python train.py --vocab_size=16384 --norm="layernorm" --rope_fraction=0.25 --parallel_block=true --weight_decay=0.16 --warmup_steps=200 --doc_mask=false --train_tokens=588300000
Each number is 128 + 24 x the weight over its row's rms, rounded and kept within 0 to 255. Layers, rows and columns count from 0. Numbers have three digits each. The size before them is the row's rms in percent of the matrix's.

# up: layer 17 MLP up, 3072x384, rms 0.0701, rows 1808-1839, columns 0-95
# down: layer 17 MLP down (transposed), 3072x384, rms 0.0728, rows 1808-1839, columns 0-95
up1808 101:167146086118141177136114104073161113129138136120166115102105162106134140147087133129119093104100115125175122149149126174120103144138112155173124157174118119070099116105097160111103124113168101128105132134166123161114120144137103139145124124165169166078115078130127105146144119144117119068
down1808 100:128138121178132112120145121148081165161120092114197111138132133096127137173163119105112149118107173087141109134131092121153106093133112143051132134133125126131063124100129107146062164117142102122102160115086085124107112077135154121162137118148137157107091079155151105103125131068127183156
up1809 096:107136127116112125110132153196143116088105101139141158082112143070163116140118119116072153100142113078117140128149155125156102112123115124146141118154113116121118113149126105132176097133126138096120135121122097148101120124081109141198134143090101109154117131098103133104131139149126133096
down1809 091:117160175125117118159091073067130122152152135145114146151083150114132101124127142130181174168155114128107100126124120134142126107117134123145133113135147133138118132139107108134107150130107117183137139167130193128106148111130138101113120155125134091119118111146088104117131083106100127100
up1810 106:109141154115146114075136126127139156152162149131144105146125162146157129160081124112105154067148111111085171143131113138113146150113059119130085113096120157101135135143127120133094130135144118089132119144104125128116116154109137134137100115142136100133098128105146120108137105115140128128
down1810 104:099173132127158101145121142093123122104153151129131130103115115122126137139101145167106172132130117093145118123177096105156139119178160126137126164092153088076136191143105103154179145141188146104139141120116071109162107123098150128117135126132091148130099131108168125090114210130110107150
up1811 103:143124132148127149116096138157131119127128140134123173136135090104101131113072116127137163113131133094100137090131141119113101075126090154106155143196090097152138157127166099133131129154178126098120164119125110159150106130098102147158107097153162141121117129130143137139160114118188133144
down1811 101:103132144087111125146113133093148080105110096109147105112102136131187117100169089116151131128105135130109143165161119145114104100140150167088135081155122129134114122089124145130107156120108128125096178124133189141148104123144123152176076146150104115163100135115108162163137162139157183106
up1812 086:133126123144109189123133132118110123159118118167127167131140110141136138132135129092131111150110151082165119127059126146091182099100107117174135121125107125142136121125129137114117143111136114120108168140072137170141119153129092114148088165134117104117146138083116098137141129149075137100
down1812 089:148155142120179117124142058122111136155069154114112162116143119113172125098143144118111135139107132162139102137130132152131167096105155105133157159116106114107099136150152140141139138155132192145076127118179107169137134116103070118089126105130121099162144153094101164149129160130136064110
up1813 100:076150124127151140154137110116092098158172118132150150188122131155119161148120102115124112131147085117107109110112152176113143129127128134127079086112153130141157167163136177122140130135151130102118152125113131079104125139127095096123140129125117126176155145130111115148126115155140126135
down1813 096:139137114110151131130108130142156126120112161157143115076137115127119104137104115149104153106137121155119179141118120075150102163139126143126119120123132075186130129086133159110138115135127141117135101096146114095139129137125131101110125111106119104117115122175147117106113143145151079099
up1814 107:147128102136161131110110151151125127138072085141099123117120111092128102129113097148144128150125111083117201117117097120157122149090123095136149140130103092185122123123108131135177135144169099111119128101136118166110169087145145112144126092103185125142136105122134123104184093158110146115
down1814 107:089132096118100139068095105153152139150134132138095124102140182120131135149117120144148092127145142126116112185127141149121135114134151144113107134160078126135118168145119122097130122126117107127171110121111108147120059118129107150122150158130142143112113130127159157155118126103116119118
up1815 093:148117134129129148125139144158170151142140126090148087139159121112132176087138131095139119140128129149079140110138117106131183093113159124123139113137102110119143140146122098133145176146095119130158085173115160161122121162138152165173134148146129168132115121112134134112118101109137136109
down1815 097:107113112161118109097100131117069130111156116152105139086129135093106130127103131144169129128142129075133149122155123087148134156100118120115154104149101162130114111147094169145128134125109067117083087143126160100105099067122153127143127136130096166096116163121111038145149145125113097135
up1816 092:087150128148114084095103127131118152133135110117143179120125136103127152142140124076138139130142154143154125115160109127168145115077177180116142145167137153138148158173110119118109090089125088127101137167146132124106147158114134120094118112131163115121090165121140117115095144162134079147
down1816 096:105119113155120149165145089136164161136139134138162109103130109148145118126096168129115171131130110129135086143133159120150087111167096095125149116182120137090131121132107133076142109132115137154086148113109098120165142133111148106104102141124116136106140131123136186125146096117117159153
up1817 096:192096114128134093105106109147125127110131084151143133127123080137133102078121119151085156155115164123095113129134134151086106077118148107114155153098119095097153169142119137144116135119071165165104128100149111131118178108097118148105125145062196102104137091148161138152167152127166134100
down1817 098:148108176112118153080174128166123158150096122167092138092136139103114136160169099108104118142098127120089124136079141109156119113143101132118110140134122126146130135152177095111139155173108088082148141125132131170135094170145157107145117108115122106119125146184101144133101136126111138146
up1818 103:107117084153114098127155125137155141090110131083167133136104111148184100120108132125112117126109120137093118129111089085101141189119151114139143186088118145133078121146133145089157125111094112137099109138134139160141134080091157111161107100153123143109099115155137078105101103133119126115
down1818 103:085118135115129091130090111123107130078119092131127106118180116090111087112108125167134161122103141129159135094144117130156107130120096093113129077161111122093125081155128103096090124129096117096139169124106107102073109164166145125102162132125119124135156127085115157088121134147135079166
up1819 103:176132077096129124141133168125115090124062129104100139127155116148145127139146173087080134124163148110107126108151145134122120133143105121123148124150133141129134145092132086115147161171147128106092157138106157097072122117148142121129139114169080103148103134121093103135113110151126134127
down1819 098:141086132155136099138137133115043152116159117144123155154128194138134110148132121104106070134113126156151136118145159123080137121072133143106077106100117138157079102088144139100151099105144139157104133122117165126152103115151128157094150107112133132104136115109136154099163097116137128107
up1820 107:109122130119153193114170122168134155100133100108121116134125123141126155123156108172114155126155112157132126156126114158094108129135102106122138151084101114142119155109100102131140140130110156106120138163172087120181174091108120149134114147108145123154155161111128071093174145124081148098
down1820 100:100118152122085142137129141151139129136162127135099112155132164119122163146103136125133116131140150107118110108103131137096124092084144135141186146108097174085098130147142205156118114137140090118125091108169100104116081163096134101146132135101105115102122121095128134113115129111140148154
up1821 097:099140107106127153115145131129127141156150116181148109144123091139123089140129098125134114131157097131168099151128120110104077129100122142180135156135171163106136123182154109146094095108075164117131117128125137139123139117114171131131103099135156149105154119170123136135098126137160144110
down1821 100:078092117127140117108150136175137158124084172109149097085101157138130109133120136077173139108152089147081127104087115095104142104118157092113139112150096129141127138130113119122135103150074162150143120117113171141120086144150086136131151096155100129076145107134130145089143155159135109166
up1822 102:086114121143152128154122118099136143116097170150106143171087076144141169105116142108086142105141133124166111159130108154132136131108134187148134144150142131124134132170117147140145107155181094151099143152104133138118185106147103111123164147128166077117172104104159151130100147168166074142
down1822 101:097151145085129125129104130153108112118136107118160103112053128196134132093136125104109162148131163126157063098142139183149132176145123164174111125149155147138137161123138103117152063170120136114135113138110097158142139135133156129123102087145139148131160141131130072172117110161125084123
up1823 102:128141138087140161123104081164061119126134128136145100180142141147147129145150105122135136106105088136108135124154088102127138153077126066137134163121117126123125099138149107124133110147141113087122124106128113094074150154151133122099095139102112117143116081148137110121136113092142120131
down1823 101:115082112122115083114119127122161146140081129112116141182122129142085108119111150173176123163094090154141137106127139177170120174091140129116114100129123144119124129146131141085151134131085099116145089141126094146122187108145160123107097131133131145124133145093124125101146116144096148140
up1824 101:147138089139116107134130115127153080133147098082108116157162124115108112168100110109158096115125129116136143107139123114117108083111130103155141128111155119110154158102135111145148128118073131130109130136108146150133123139109097099129123153154107134126132138126133135131127131106157124200
down1824 099:130126116121136144154157119128154122134138137163138142086161141137135124084144109160132118146148133144134116163169105146157082135115108078096178132122088121130118087139072076154113130134160141117095085091152145115168173123165160091127158116121131127131130157070125176132137145091138111103
up1825 087:154126111140143143139102131125143132149093153133127129181131162109156117117127102091132119092098129097154129100159091118101137142091138087107120139137173150095171099116137137115101127101154138144115108177136127098157123167102140121182174133123142163157117138091114134104130147106121103100
down1825 090:132139182126184094104126153159140114133161147116133111117134088134114184105095115107136092171158051183120118163060113102137134145117132124149174113113135122168109140148119121131142107122136128140183090102078142167091158125114132132118112124140155138116140110151125111130145129125120123183
up1826 105:166139171125115119119188139144112071114136119120134146161150094120092128112148129102089132132104127131122141168181129111117168106099083150131113122124174078139122104117154117104123117138144170166133131130131097115147135128155158118172114176102108115110121153107130128149125123133141137169
down1826 103:140104132149116140121107114123099129112105117158099139151159144139148126143129139136117118120133108157121133164139111141149138143129162152129105134149110135123130154149162128121098158092110125116129111123112145157085126128144089108097147124135142122127108115132164146130180096109132174112
up1827 093:130139135170127148140113152114094155140164097151113103122132131145172116174159147130104145148137126131098106105154145157159149135101097139081105125138124133123126142144119145122162136107114134129121095176158098110152105119118131147178172132150165117111156142098129109104113146174138109133
down1827 094:112113154101146151105125126137150161110135079112120133095091112154174192114137115185135126158147158111112124174105104133159115161113127132162143138114137122090133084137159173168116166122102120159119107122142114115139166142095146117164123132156119125129097135125078129099149145113142191161
up1828 093:102159118180143098162133076155138140118152101129128112139138177146161136167153148160127157123162098143116112148127119144106124173145085116152106130139096119133085150135121093132096174122105125124118143149137154141158139141136142135132163122127149113084103132145140136151149095131088122144
down1828 093:145107122114080116129133143105141141147115139163144106048115134110140167094112154139105113093135150163133124087145116139135127159149138117113138144165109109105090127146073120112144112173161115169123086143149136109123138103148132129111119145118134138146142099103117127091161161162115163116
up1829 103:164106110095135123100115086122137143110088160117122127167144173130151176167104112105149152119143131122096127103134128111150110156177131107151150156136129084130151152124137131119105126146142138131165166090115088145113090138136145133132184072120105108099121125122125162120173123077116116147
down1829 102:104161085154118097087148162157119119168105101094126099056128111082069124133118147105124119136122154146114111116098138129136155107103089126064109144125140147112130114114154103105119090107086132121147070154162107091106148138141147127131132142123141128153115131099108136101126153149070103106
up1830 102:170137081153105134149170123153138137127139107097080152159148108110138097115107123192168182142168145123106118151086130178109129094135116105119138142116153122132073151131118129090117108153094142150084174147129184139122163134116112119140127142113150122090121120144132082128109172150128131133
down1830 105:146118167111138116092150138153121154164136120140127121149115125124139162131137098136136122143151167101130134162106107102158118102113108138128108165125069087124099116093131138151126099104087125141132088116136164098088104111105111102140054130104139122134147114155122075161140190145105110124
up1831 104:139091161136186129117170144133095123111129122117072092144115146115122139136119135129140088153151062145148108133128123130126088128147136091148116120145130113125121112129080148126143140066139100188118099160122128082115128130141174152163131124138100147090143141167126153145130122171116140154
down1831 101:142121065167146117141130114138142119143120130092177124097106126146081107113110090151096143134113148108158108143100122163154168123137123084085147148123145166131133124110125089109114117178099116039134116123124118106109103120117118134120141143114145090152107068088113125130138098110146117120
up1832 096:104148125122118117134163163109140116099139124106109109132154123138153130137122092119144118123126146171144180127151120156153139131115110116123148122125154122126169136155127145049105124147086123127118170146131129130117112140125126068098139175133136143076115130104110107118079137126161149114
down1832 097:136125161139117105156133122122139119125132136118119129145126121159106154084126146148143132090133088089104126112078168125121100124087132094150088133108091152132109112111107123141130159093140142104121132108138123113179149111133119137115122106128152065130168117148110131131155125141092062154
up1833 102:110129148160129173120112133150131093162099127098155160142140119125125156108154159100137107136182117151136138119143123086113146135157126148149121136110161131131124139127117099144125140128115157142173159086142139176155128117143136152123130135070132133151113201149125116122144164106110119123
down1833 104:116129106128140115153062116162131061108124063148095132111134119143113121137096115100113099129117096133108165101109076098121139108171083101095122151130133119139127149139130198126136107132114109142140117126120106122151095147102091089158144143107117103139091089135136109117135134140111147107
up1834 093:135119123155135136139135145126164114109118093113155144150126123097117097104140109128118171094140129139155111136147151118111104163167145094150132128111129130094111176142158122102131147126144159168148104125115100128175121160091158152103123095168132114144098159099135146097139131128111127125
down1834 096:096147147137115137126111101093129110129116098163141071122143153148117070116118099133156180140146152149142117114100113116136174123174103168128119080083145124071152150131129158134111125114179127061124124144117126132167121151140108163136178119144160111131159149121134110134118154110122142143
up1835 104:148085107124135152191144151127133157127096100102121130118126121198147102154167149135127109103103166137128127098148156119134120086144132080129116157142113128131123078165153097113104181113110152094134131153142158126114100126150131162126129136126127154129157146126113126158163098123115157145
down1835 100:116119137125126154115117138142137157154124147129110133165148117079093146122099117144139113151115084068122107107074132103109145110160131086114151156126136111141155121082098130142124127099119105153132135120113155090155118158150146152058128120096098173116157123142116137091107133166150118134
up1836 095:114158144127117124117104123136149123149145145118111159162108145129111106082130159134096110136082146165152116108185120149136171127096068125105139132090107124105155113150163095166152147128140091138127182122112097158130156132095149065101114166146101139108118139144142133077154150112129127124
down1836 095:102176108088122110113110106127112157130114118114082106091139142108138140154113091116100123143101114121115161099095141131094165103146155093151120139164129127107115092127126133114115155145088188119132146123155148098097170126125132151111135136118066117154113098117151138128163139151079110084
up1837 106:075114151110169151138127124136159139084154107148157100106097088139130150167139133086094132160121128157137154129142076114111142138081108133118140136140113088094087145116166136103091118129163143104127137143149103142189138164136162165132121126102115128102123129128150144115120133125143110139
down1837 106:119118109139154096122147097125133118113159123123166089098094119114121146127090133129124109118131121070165082123133140138120117100131125153110073152124123125142129164101114119110142103127136113100148135075139112078115126160140105128103167135151104120127181089149149101110159118170121129155
up1838 092:101099160139115117084086131079157155148129071138148158139103137091118098108147141155149067166124120118165130181139101139184119110134157125115114158127139141133112104117078090117167130092108112138168144156111093107147105135112141105171101108105133125160107163123113086141112125116127115131
down1838 096:159123164124124100104148127123097140120157120107097143175144094158148078113139153142130139084128110138129111155169119148098159128151107074133132117097109100160141177111129123122129117148116139146083179135110137157125119131146115135080156138165137151126119150088107178112146124108091121138
up1839 104:118102148138131159140143138139103134140137123123117191092125109150112108133192135148158106089103040109106138138106110144132103099106109096124116126102133146086118129073167085144138159123101137122146073142127109168116130114138136136110106082129112119105152131139141136122167096143114141106
down1839 106:121126132152160086180156095172114146085145138108123149145134184110122153137169164143136103160112136079109111128102143120142082147120153122126084108142127141126134146086114123107124142113102153108087144119142086125173136168110114107090118123165101121136142141144093104154100170127101135152